config.toml
qk_norm = false
init_std_o = 0.00713
train_tokens = 694900000
Each number is 500 + 25 x the weight over its row's rms, rounded and kept within 0 to 999. Layers, rows and columns count from 0. Numbers have three digits each. The size before them is the row's rms in percent of the matrix's.

# layer 13 MLP down (transposed), 1280x256, rms 0.0699, rows 1232-1279, columns 0-127
111:528442495525499480493473487510474492526473544500515532463509512515526478490475557515517516528407521507497504493499518547521521519471501511528523499498476507452488535519505500489501492474497512482539560477497503503516498535489469515483525482501535456479483472522509477517526490513474435534531517527496475516477524482464496535542470471515480472479503525479492478531476522523500523470480
101:533490475526499454498504498515465546447474474490509486494504508427512480458491518517492484500517495481531480499547473460485541522525463502501527506483519498519486552513522503453513489544533517426496540481461517459502525531466514514500476473523498514484542525479504482495513563523503532485512503488492480467488515485502500529509508481507550553432491494503502484538479523519507450510465
101:473443503521495470510465545529499519507529464500477513458510433491477550495517498505498489533499483499516510490492464497504512521445441466469495533528513512504485502527502532492541450489564521519484503488550507480527486462510487514501510483501502498499498491503517505480505487516484488479510455496477498456544523503488532507505485484504514515488532502497471552525460538523473526495499
087:512530529542465540471488523466473514481522497483509510540492474525498460502545494493487499510513516490478504488522440569530482506515517481469483512503469541524539478498480489493496475491508527520474501426475488468508502504494441489468500489511483505523537498499508519540517497514486506488519536497489536542505520521544470513516490493520513500495482497519476495509488461533476511499529
085:511505485520486505501490514490498484254498499498507490518496497496516498510505485512503499490498483481503492413504514500524497487498484497494516500508512491495501513489510516485507486502494505485490495499543512505509495515492480504484517425490496479506497492513496487497509495507461493491492509502508503487493510495510485511501483502503494488516466513504497495505516506489511492513507
072:460547464538509509511501482456534511429529460518494493480538476497458490514524419510503479494482510444480477515546478496479505494503533512492467493467477526501508491489532509484551482472484478543476450550524515493469506485503473491507517414481522493546473495491477505471462529530519473500500521471535514489487488499470464561459488489514492511485469484511464518520531506509571528527502
107:507503485491486471497480512471518508418503489490490530492521494476475473502518504481544471477496492462542508449455514516482508548505519504507500497526519480508495491479511453483499539479494496496497526495508526481493536472500511541529484443440518553513512511475500492467509511533489494516494480481517535511508493512480449488513530482529474463486521559497491499479542489505460524505498
109:504497463513551531528500475488520467523507496477475509534486487495479541501475510480516561480582557529502471489520492526456480527533485481533488488511526521498504503481507496495504472492492519520549510429471513514526501481471522487488504502466460520462530494507504483521480481444503462512484493547541484484471487528535497463513533486489496522539517502497492515505448531495472513492533
080:560515531495546483494488500503450496521460503490491445505509510519521512498498507518497500489504498478480506540468476483509475568442486480520518525461486497491495510465449468527463535522516520501499512497471529499507529532523525475527487503489514522476501537509545475535484516497500452465502489517449522486512493522474454522492497567536500517499515498519482501468485499506436485517496
094:456512498518501515462506489489504508342534484478519540502494512501478507547498504466505474537532514492500503463491507523505498493497486506507473508530471505509489510488492536500470468514511501496524470485496553471452520504504518476510471495469505515490533458525517485482516464504494461475456502473536460485497511521557493501500473504483500488466539487437505487533495519494500512485537
079:489507506492492532492510495489515512261487509504485497498496512488497505506500508508517474509500512496512485423481520521500487491506501494495517506512493472492477498484504508507506490499494500480502471492530489499502500477488532497501500434482515481515486501494502501498503496530498497499491508504498487491495491524521497511484484478497482520502492485490500485499528526489515515498496
101:469490485509506535535466462473506481547522530453487479476516471480527504533523534503457478482470526505528482496485547509496517517522503491487514463525482497480507509483516478518534518531533506497521506520484435482506514538523537485447491489507513504521493493493542479497531490478501513504495531514470519514486466509492578529514454520511467560495510510469508460504513504502496507544468
091:460511485508504480500553506499511518506450502481501470464527534516524506561488519496517511519503485470473492507516461466521500547476484515520476519540528487528482444460488511493553492506480491482503486516514494417488504527518514556481465492489469463456530508513493456462528495502517451494521454529469499502488529504482522488500531492468529504507514533445498502487502489515491510482496
102:501508529499487494470481491532499489473522486505506498500494510542508489499445509449452558546467508518484521538491497528484504546480480451515524487531540504525473468530475457462500473473465532500486492488458528467451509539486528456514485491484509494488476471427524555502519476525499508548499560550526456521505481492473472507487500520482522500481475509484495482524455525489482511475488
107:521530530517523524517489499462445536477534490520528449547503493479525500483479519530497525485501453489487507481525545467511532519507485474458492481518489498503504490497518452467492542462501508512539514458480516485486512442507530488482489484491446499490492449495487479515487478514509528497526489504510473503482515484526478498513527471540478495515470497478473481527490464497478511501498
090:526456526478497467456446496446506530491533454550494502472509508533473455509525487514535510454495473512467536494512530519489544487506496523482544536515511509466518510493481515487499464500451569502490488519509496453469499488476481492505532489531464532457483560526475484529480494546498518524527466549518484489537484541499494550491503534507484472483491553517490484484491487529474497497500
098:492482488472517481483488484471497531481555489514499487503485479512441496513474494480501509537544492483493505508488501455522479545529514508481506502507511460502500493486505519452474497480525526513521491509508508454489503521530477525481511495468559507493490478505532486495483480498510486479506573516482553503498501525542530535524460475489508536504515567498502467479477506518491480503501
122:483471476491484459499527495499538534543501494473494526514484503524538471543488503457560513498415488476440506541502500550488444526520510488495485541555492499461508496444498491460469536514478508527503525492513490485537490526485499502464517470504460483488490503477452506515528488480515493506494485510511499499498459507501477534496540514507491532532523525467550544490498470493527492513478
094:538456449524502537503533514476497552500467543478491519535470506527463535533504503496549484532510512507492526491538513519530502509488506514502513483494535544497488498472504478448504495515511503496499469537530484480515484491489456519503491521465490509486521507488498487522509479478465481473476481503531465466494497487461504481453491581528483522447488507507539490481489477504495500479513
109:495497527460543473467513511512477528504553511485434484500533535501500485509495484527501487501507542573516477501503495467461460516471468540493484494505530510500480482496531521458482473516478462476499539522475508461546567517472500482518520473502511490525481503549535493495551495506517474494495506499521521485532471500535528488549468491496510460488467521557510495492520493485498507510490
100:551528529519473470512473467485519504471502547547500518477516479490485513500514522542492476456492488519513507495536487536475482515482540516509498462501508457503460527516492518497468532508476545460495486472504496502512523486470509501523535495461552545537517513503502495504461494527494516538502467500502479485476507460495504508520488444474493492504486511481462555501465524461491505492469
105:536495521535503507528526524489449500465517466504512524559511508493504533499504487480480514456488499514551529519571505557499477473477524509533555516516479502525504453468504466512511496539479516476478500477533500535488484484483533513481482507457510503506508447506502513512518501469513459504483498490472488452521500489480511537489528518521490489498449497493477521500546489510489497507491
096:470505498491493558487494498475517461456498496498490480496506457512496469516485513465474462494501519467488472506503478541472491493496559474487506536529463506525507474468474489464458484467533509498504485510550443451507496524525517522469474514496511476498509504510537508472550492501479551546515496524481512451508482547486530499494519528500463524527521495509529538480499488503488482519494
101:493472503523526503493543445481487467511520523517480488617515513516495551478488499470482533545508501462495507469482498497509521507529477519520505523517485525526475482477523490528534488516512504512529498512484495469492512528436486517479469460484517522497474528565509481455492551487502511496491479482504542543473504490498482529526511500517503504487499483469493494497543465448519476471464
117:499480565480526477481493485523490538492499481531502489496472528507534506479499535496511493550543507526519489512521466465502474494457450478512504502508515463489518490507474524500514478526481479487508535423531524511501466511525505473524521487502481538555506524517489493486492483506520507515493492473481495502524526506499459493539515484493506504526512526533489491519456484522496444520523
089:540557485499485494502483507502517509517525482462455516475510450492494497483529511486537480504534491513478475477489514470464468503491498476488511539525470459506511523503549501541525503522504480529517502497536470448470479515493526541531541463513508517480507519573496419509486485489511500526494492484468533510434522502535490509495499499504520508495472508525521504539495487456452536503543
101:454498494496572494488453501514527507487472525555531473523513482536498439484516491486499514496473507499461540525530530534478525494444534486458491505511516533500524503484499482518483513489549539493561491536483489492481498464478509523529472481507541458464475524510500524469472503478510527485504480485502499477483491512511535473496527533552559520442491507532496482497506519499433492463511
105:520540473504495504459453493501488456484489495529523479494526497469526522452501516480484498477483470473514510476464457476511483500498468496504491498528471513513495556500505498557453491517536521519515496519490485509527474471531477498500516472524498510523475505538467501490480548437498437558504466510523485486526511481513464487523545510479477480545480513507500485505482530497510499517531
101:513479536515493531488513424480476501575495518498508479527543505521529520528463529493527461469501488519518486525525474486475506528519482497489507490512514494474430494487484504529459496484484524551485505461482492497486471517523508505445483498515497537479513511474455485483511460473502496535543537508455489450512478494500440509508490474544487480524474517453504514502543490462500463491508
090:464518519506507520480470500533526514482502505511468504518504478528505472517508489518507492473457498459527505517510473506471494519499453495483535519528512537505518510515488520499532528493487503484521573495504534512453488473496523478549489480484490509506493502528478475489482472533525541498551497497505529478502482449531522528453513512503471524511515509503531519526535528521505487532538
086:493508532513524491540511497486467489488533539525520497521516502517485508481495509515519487517507503538501456521494514495496460510509519520539520508467507521475476521536505499456490472488513497489510553466478485546484499534492463452523497591469495525483485520536536513533514482493465501500507466474536505503462507486466503543522491524512480537489476478500456444435521473455495515493546
108:515525471512502519537516519471536501522510501500512502517497469475479515506465469469488481497431528485497491495500522483501538519480478510499459508504492517453482506487535491484459496528509553553492531503487482536521502505475528460515505496517498522515466512514461491497537542500519510520487502516535517520529510468480470513480493489468545530550452494463550517500511486515507494546504
102:505515480507548501498495492520507529543488511468495496506481476465486532514494533502494518511520450519500527495498496524496543475498554476488492514529535509487510477533550485523520519486477512472482476540483541543471450482516497479499466475501495514498524488462529492521474549481511502500500476519519556539491509535510508488533484477560518517477476490504463506537497467492492488478470
080:511499533499514510491511517498494486431498538519508468505451522477478538460452545502482497499466502485521490541497511501486517515451486521528495534504500462476491498493479509493474535519515492505518505486499502531526524510476521486521510508527470497465483514524529493516529487485451496480498491513476528485491486546523520428498512534508506512533564507492467500473470521553486480543501
099:513515522497479528455504517493527521500539547547506513458469473532501516505480462486494465536519516484476455493554463538511500472491497527534501533496487462570475512520507468517508477497456472512496447470451521493493440510497457479455475540493519487508522500494474581500497489533519498526503500463532510530517482543480498520496493473532507487458531509490504515479479514512512471479446
108:512510472478453515482499553484520517496499497491541504533502505479520501516543513498533446505515490518536518499512486492529495477507501522487493527529445487529487488491472448464507525503497512553474485492514548545544457504527500476455507527492469509534489465450504507495506486494495475499488555495534529474515494480488447498496520508489504547477505512527526522525487509493496466515509
103:476505493508481534488519519520517553509520502488473479493557523509488515508483496501471523495513441513516507508506496509498436447508529515473493503488498534513501475540504520531502500478486510482519506497462515476508498489506498539514500508467500452464544447491494530504509481473523479493543503516479490481514501509499500421515512541513531464548498516501499534490518502479520532454503
096:465459523460488510540528482496509502452482508508490512482493525485517473507482520497522537508517526516481498494534488488522534498535477431514522478527486486499512524543501538500483517506517467495507529512492482492514520543496521505542485430514429486450527525476524500506524542528514506471500502508492503483504541466509511550495496523490443515467480495498475489512497466482512540461494
108:501468529468507521522534461480503513495512482534475511489596502499515520473493536531468551488510499463490506507501560494493475519541455475517481525508541479502502529526503517484460503485482459532512457469503494483476523527405516484472503489533495499486503494510491533481491481515509517501517537470500503476525461497520480506519474519553562496503522498529542494503429501498485496485491
100:497516495489512522450477490494516486490504524511468464483501453531521468510506440494507539472525482557508490461441484484485507466540505500508495471475538507478526496514516503521472486492552516547500491464496509521501500535529462527485477517495496507511528530493496496519519488506518507482466512467524486441511506475499504439511504481533477524479503503487498543456492485444461463530480
106:541487481503523533537501451508498459495535541529461525517524462493465461518506492533518495529478507451500475487506468546451513516503507489504498513495521476535475489497498543501500550518431535520505520480484486497493512545500491473485496505433521477485517509489470529489523444506497518521498522489546518520470505534508538514530487511484496490498445505502517469469478502501460548477476
089:445510521463506518502523526473498518524482437531493506478541491490499494494522547509532455494470478496490463464492507500494499511470500542517464533484485498465516472524471451535492507444465484466526495427512500517518495508495554455505460508501509534522518535440541476488509495483511551536525482508498496521513507565499498462497546510501498470511472509531519498528510494529495518486492
092:460476514470484486503476515490481493484473498519531497484500526482544522456506504507535505539506465498520517498508461465529514526496471507485502499519517517477482510515512462496513483469474524494514557495457494485518489540532501495534516493514509528522484494500482487502506511506486494502504497452499500475541487466499499495485512505523479452512523449486539535481480478492530547498514
083:508538529508539486513470485504458503446482503491508511484471536480562521465526533483510503464472500475509537490523497496472493513467496526505517475505454553483489479524472497487498504478511521462526472512409502502510531509488522514488449549487504562473514554501461503498518484532523514517520474480506515508484510473465501491473462527475511497538467462494507489519464512477457499507516
086:486529481539494513458514469484502472502532475509462502484486518507504463530510520469480520507526479475497498453511529499506493534484507604487505464459515515510468531488514532533476492556537548576454480514486529496467535500523469492516506495450504529491505492528484493480472496484481537461473508516525494446499518508503463473479515514527475479455476520523527535510495504510512502514478
099:557505464504454522524512458513562537440494487477503510541536504538524507503514523489456517524519495522496516503523465533468495475511503460512536487477488522488477506503500483483537479451504477489507515510499523555521440474475517551530538481502501536508487456523504487459492540538532515432547520523460505523547476480490516539511486530586513477476473520513488525495521465462522510506461
107:471448516458506487503543508528525523520477472498478464492454510474487478500497493473517485514523512500533520474509527473512509494517485491458497473480487498434505497488441518537513489519498504505513504499527503516532448535530518495515560492506508494520472488506494484463487521546483545524520475517501472542455466478514520493480519504486494515543500480466460494471497517516521499457521
101:453520521496503503553475520472519483438489493489488502479530511517487502503532496487493493473522456514483480518459515503506517513537498485494434495452442471520516467499506506502521509458489496558489476518503517533497506509512464519478493490483455491518486500498479514487473492510498459504505532515501482534522477541535505490474513540539509481532495481494531471499488462510482485476484
# layer 13 MLP up, 1280x256, rms 0.0838, rows 1233-1279, columns 0-127
102:508545463472510471477509515495464496507471497535494490462539499493491485479524487550416484464484499516481490552502503540486490507480506486528520476524461512516495516512458510511471506510462525504517472549491522509527502488505494492492527548472503499502465539507536487528511486518510516454494490493516490524477536495518493492491493503530558504519520557498497516492521529485506498467538
098:526526536503481556534511489496452506522456485472500507497559523459499553498492502494524517469477494525526499530505509444497472521508502512534510517539496484491551530503530514515478524543412531494491501500537537472528474514501507485506493479490478482463468544527539503518535469494487495512483433469510490494494507471503466481480504527505491499507487540502508499508501451501500482478491
098:447502486502490503506518467487518500504494481505499508477572513490504472493531509487526517489460491458492520486443498455506474517487482492507519533503496493489512531469469544459526489479528447489497479481491544533539518524483490507498516521492472481467513477513466455452490549511511494542467524526533518430516491506542464474494481501505481483460522535495499523487487442506497459493467
106:510459487497460502503502516527478493460540503483472519540482480530450488473501474521464478494493493543499514465490510498481479450499468512481500512521496444498518560498487536481510486470464509521506489533564491521510494532464473540476511484526527518489512483510445515482502511478480500521466546523506486530501531490512505496521509491476498470504467535521509513510511532499534510519515
075:504450499473478489494497480521492485503537505490495521490474526498513516511471519474474496492468463551479477482460491535468452500513518510488530517473464510484480497519451504490442526491534519502492538532497527488554499495565548475497518534491498518453515519523524526492530503491399505514501493517474531487519506513514491474517535493505479464530490511515527498459459512498469475484516
108:449483494477504445493473528488483472497531510525525504555544497493499494479483482526462499532464482467531530483528507448514481486485494521480501428476539505462536497472492467493478443498436497485471513504514508475549462530517484484461511473532502489466522509502493507506531531498508500495486505508490522535511510552513447503548471455572509514506471487508518476538490531482525461454526
105:512502524492508479516515515511462546467502510488561495468521472505479516463466530480495495504497471541503486504506512536569478551511476504548507473448524509512533497542482471522443496584529472480483492517512491510488560505502529468485533521520513476477489496512466502541502496473485490494509483509477511492467533494503469520530494472519441504480505512548461510530514511527525495495538
078:504529484506445509498471513515529507488540444461541519483506485476472484484479509494491486517530510512519445481515541521492477459549536517457531483527541474490517507515512501488459515495499460498474530504508504519483545507512481491498546488513498501443464461494431519506497461506492491527524508495504465487510517476495531515484522480516506492454533473515515509516493483492518514439479
102:484490464526493462509480482476477483493472466506489527522547503527504511498480457536479521506486500516462537488498507452496524503542488506461519516527538449515501553481494530482512507504513519482516509529492481518513520515471502498486547458514530472475475495513477511527490518468503534534450464515500444507527510508500510507502493483521508504539518538535497518512491492404518536526482
097:461473527501476475528508529469482460473537520508486529501523489535462506487528502540504528493480476485486504487484505487531496438499515500527519511501528511476547522473487582476485490491504483533495534512538500482493500563503549493467507455535514479468528504545505483486519508494463493509490499517521487497491452483461524534519497504524472513528438490544511553509493507466508508498530
101:487492432436474490494496541528498520515485504487532497479520518499467519519474463490464475493505476577459521504497521524518503537543520478507493488494534516548532455538512474488526494456524499477474524524496560501458511489478524519529491493487508509514515473528506515523495483496494477490511517470523508485491514519501511466512505490501538494507513518516557511523463480509520448486503
100:469505481460472504515456511502521494499536487513490485513591550485493480517492497508514491475490521508545496530522480508491473494503480489489529473492499519485527497493483528535451471546496522455487479508509520469530532518446465458503522498501451494491502492511460487453520532461512516527470520480510502539466517512502456464482492517524480531472507554506476488497499524510505500512541
100:493490564514507522470519519498482480491500503495487560500496468498472547500532505553539487521494506521551500517532466486504498502493489538520477501492498493487533493493426483490509535483481442489508497509487503482492488499533504491488500541542507517479527483497561476516538494481499503517522478531547522503504494485502509504508484498514521475496493480508458481464515443504499486507511
106:497472501496504513484521499464518496522488541438500484457487506508496504494540490542487493502508503575528502519501460501490500524449471497505516512480494451493536529522498482492482531537502490438440533514477521472489485507535503479497508518510490438490516520488495521501499487487483510478452518561491460478497534473449523462479477486509512503514508547491511529519515501500489499519475
094:564528495526474548502539495539486523542435474501511504462518470499453494544496506506497485478503469534486474512447529542460488552467514489513485533487483469522491513496460514496492521496493475470479484509492525494529479505516491504466525508532517441488475463502524509511502515492484468471444535511494508505491537484511462497489453515505475518544497540489491517497464540456519452478515
102:472483547526514471484513513487473564532518505482490539543508489500504475496493472498517496468496487507506504527514488509512535527498468513485527510466539483495511476556518495531488509463499465486434477457495500550485504502502500528508503488494506428551447462493528484546516505524440559513512482522468481460516492507518542517500497462496500506531482487460527477527482468474557470500472
116:504497513503458493483508490509493522495481473435505544465495491430460518482480496487520511468507483550500488517473485502534546459492515499522536487520492472496503428502439494519507478497485506465482508509518525518509495482477537501516488486481473507452490511523449503478521445446462508506506510505514517479526464501503483501513496551525497521527515479494488510507490532496494439476515
097:492520527476508471539516526490542521511504474496502523481578482476464518469519485501437509514530481503485465504488484513480498503531478539471483511453500464515523497532457485502521521466485522544492482496493480505492538521444477527455498500511500479480498523516475512508535506487462549542476534521555546471508523525506519510494532477471530489507492497452500492480471496509509494462431
108:482480453509489457513506507545507490528518502520542472537522477504497489525507485498477527526525440480535519491513503496513499525531499483490480475467514458506483479526509469510481505541487516495485528572472569482516508482519485474514518513503530502500560527496503521509480503504511496517512547491476510507509473476520474503514498447527485528516507497515511532530477497518511541513507
105:515514496514459493532512514535525554532513554481567529469570496469486484462483502527486494479487473528525459551502531499502458463474527472479513474469549450509509479582501525505469485488476500483466499493532526523579491516531518541509487523490493506472490530477443501507534489498520515519498524497484502539538491487489515502512492484468516517493499466483504505521458512507497475485498
101:550472474501507490541485486508514480499496517482514513511521502497509512545533501513478517525488505521461448498529495474525493538482462481490473526540522499498517531551516478435481491453472521474476508478479475499518489493485477492505475501518529460486487498538508522516526544534506538451511507516516482519496514478500483519478528477458522485501479509484476505508508517510471488483511
091:528516456511496465490481497525487543506521508480504528512498539497498570513513497523539527561513476536516503499493496449520566515515457539532501518464523507488496512509523501523533482530451494472487503516459515553534499500486489494522527468493483507514489498492461494522471510507502471491513504500507472524502502469513469499500457469506533479463484512481452466510495511500520499496489
104:474504525488449472521526535484527496498514518489511493479520491455506526487534536527515508478528478514476503487472489489462474477432470495522488515550512459483478492488490546483530507539473474487492496521561531476515468473481525505517514466482508503519504532560487498493484530489496488497490503492521503441560484506512502519478488511526471493539510529520478562481523486488479474509565
106:517564495494500476495505456511492439541466478492506477482465462492510495479516505515438507485506508491526459476525474475463505487510493464489516528479545481499476507524516487527502530504434521488491508529517486503557496487500525529486519520480519485511496523488496506487497526550485509544444521501512491502450557526503493507507473452490536524507554534492520513511507511508517503555529
099:470493475438507487533534480501469469502550469498505506495534479496474514505493494481472502500518496506506507492522508508509486489526513535505492480527516487546486519458480501453500486476525504511478510497477508521553482479486483475474511513488457501505528478479490589468466517456504477486496553472482498460529475550451533517515487548524486505495518484494478508505475509544531441462543
094:537525471499502522470514519523473570500518534488513533500496511475492480466506477505485522542535499531506470482548496491483478504539523506463504466516477512504495550505496490473441464536522532516451549524501491516514471472550457500513514483557489533482472456533504510549552481532486497548502490483496521503485546466507493497544463447475497483487458510496509488564505525513509512497480
105:492492485517522513529445521496522436490469534488501480519504521478506531478520553500549489502511480554503492491454501472527529513517493536523492519472483495477506477537509481480504507529476510517500490533498581520532471500518495513501520487508551464500505531499468491517561487470516472502467503534563517478485509452502468502537499519519519485465482528483465483510528496474491511482490
100:484493518512498508499535512448472522530531504506540526529540497471447553486542509494503560498468524483504440487513505503494489477478471487495499522523542467520501510511499514525503552511505483489515501469504513479563493506478537493494469505493488446522502509504494496496522539498500481491472496507484495514508465475494505506525501513483512500523484479474509510473470492507515493467475
097:510516499454506512509478511513508507513478517485503476508493500512490521510477515487505502483445512485539438509476493456491479483512516496460506465495496514465498513472501559517477518420497525511518455500495507495537476489551504466499468478545534527485446488530502507507517535514503495553466489492511504545528510519549511551478531518475496474530528488509470520504535485473473486458487
087:538462485510494524523468510551495540497455486480488564495495485511487510486535476496481486462526479514550461493520491527481477495533538511505482486503489454494507498515521539501484483505484511461441483527493503502467530512515481490459493447497481495504486466503484487492488442508484528520519533478517453489489498497525531538487513484480483524524493472499513521519489530510472474515557
105:494543465492520497504479548535514504513490499491510493465483535460538523515482470553464485487482452539527474501517529504516517513545499530487447492484539507537477518528487511462505540487503517525475448518495481497487498460471495472495499497526496470498510507500489506494457507505508495483506520499544487490498514526428495475519448506495533521518522498497478488516534502505519499466514
098:539527461518482495523485542482491530501507451532478518507524532485461495454495522537500483464503517495591447477524502497506518493522516539519496492494517496513500480523454498478496497509486460490481492461540479522513479519517497503440543542498539452485491507520535494514494547491518495489483447467497473489490501486500494503541502490489513512499485507488519560546518521502539544464527
085:467486453521505556464499498492491500504502492479500527497533497458494515454546502476487509498519493453488484602533496495479461505541553484459518488505487511492494477521494501474485490477485518499504482470513498524505453502503505528478500501534521485514465522499548485495515464513536465522506520489501523504513500487486481506529508508513487490517500498533537497500458500451521515515484
096:500549526491537479571480500520508500503503434481500500545531463496517548493516510524496464500500466536475488522463495491491499508469539491452526490513495559436490548515498503498505539509556545537487482516499493506497552454515520514491493479510510459517494474555532482533476511474493489493491491525514505519564521462470471485508481485523519469499549508489522511482528484471510512509483
107:485496465414475481513483484516490498516483487480528563484496490477505543508510480482508527511495494489496507475448520500507517486548531530495508472474524495485472489534506447490478502524518495531515471551498483525526500489527488519474490486533566494503512505542516474525496513446497519531512488494491493490519479512544465526526485468547535481509518551462489466514527477504494506524471
102:501505530511515509576465535513550470529476485513493485479532525545458503505515507496478480455496446448485506514493492511476474502508508482477492514523514476492510487499485512475484504495488515528527480482528508508496474484570481475499499479502475498510492503501492541469490533460502497519500512528525495438584501502526484476489519511525512491518533498498474516499494514484523479495505
093:502518465517505478533501526550435556517466508486532508495513515500485486460550512468516514484499478515500474491473533514549498506503498522467482495542512505480506503489456490475514507476487511461489476494537484520488503448515493480478488506489515502499520435517457485507473496485529477499519542486507544494531459492516483507513511481466504543578513523537507538524464526455531486466498
104:499499468515496498493446499503504476517499529503512496491502472489499530526470465495488498497474485503516541507516502459481518492496497514509489502500494464505494553576494538528461534473450519501483483568492511494541483424506548517512516513508516482507475551466473515501503482534481533488458511496491515475507543511455471506477453543536527479495495515545515472522512500488511483518533
105:450473539521448512506482525505523517508541577466501541481549528467516477465564498501503555523491512515536499486513505493509483495496457501477492498493506500513488520480472504504434479518454516466494520492519520511517514491477508487497498486483481494491484511512486508466468507447521451534497538514511471492537544451466505505471512511521498488516528520497461526511474542498520503494493
105:439499472511533498535484483532513529503502479468516486501484507497470484480496457544477502501494530477514484520482491493476468477476492468506499519459501489472506459492476549521528488479521468479491473497485481511520514482525498522556501500515554504470492517525507510526508540482501486514531524491479481518502486484509480521477437446509528487479536483540513527524530507460507484511483
088:526523518467491501527537512490446469550514472490511510522468553507519530473460510476499495484515486453481496491479463440497470503486457490529554518495483481515458489491507475491480499485501515449514523511503539512478468501530496508512494491573516496478484495518501454484497493509483507469514530490520498510466511485504491518506475533487514487504501553485494496473519527464496529540518
097:514504523553493510521461519501516518515482533470518524501522496537416521465506506526489514499534494523500482515482479517466463519482528526462551490487488483509544518503523533477458537516475491507474504531506497502498519484523510451467485532492530454495546477530533499517480470495483491510451557537489509484486491485525501475502440515534490526511476536505486484451489487493485500497518
078:479508481519485526556505490528499532480494488495517511531525468483494482530479442536521513553505520528509441475509526507480501493538482480441470505495559470494495514504506498512487506476460468460490491492513498519520490484512458481487575511554506445499492453473473508495491511485547498513530522454499479481511517480479477482500527506511506491499500566511515484541517454492493515482490
095:501454520536497454497461491498462529494513468544480509514450505499479498472485486501514537476506517519461501476509501486525576509510504464492461456541557526482532471501472500513520460550498501481527519517499497539524513528473530502498502508551522513556474533477526496524551556460488486479520473487466508452502472486532488482511514483495505495470503530438480473495508483496480484482513
099:465486468534505514482464506464444493508504453434482497460512506524486506487506512512517505589518502503505479491519509468535513528526480500521503481491492504514508473521484508466501495511503481498470513500482451489534524522522516509525546472514532494483538486462537508496491494491452477516528479499504470479498533478515458516484519499495472504504483527465494504554483530497488457515499
104:542511519481503508520505470489476483535505496520522492511488537496490501518499478496470512476515465520508456506486502498484525485508500492471506486477500474441545512500521474508471559516517479495490489512496543513515518518491491520463502511484479502532480521537514481494569517550457529538474493505503492526475501501503502483494526449510511483508514503451510526563496494504507535487477
104:532480493515508501500505542477516516513515497502565468492533507512469538497482514497488509522511474485505497511521443501499518511478492474518487504496495501520499541468479486493447496501499502515476533529494528559569482449513490531445513497515463504543499421502542544543547546484472535496477500518526493506468499438479477485510475502511532505544483509520494478480497527482525470451508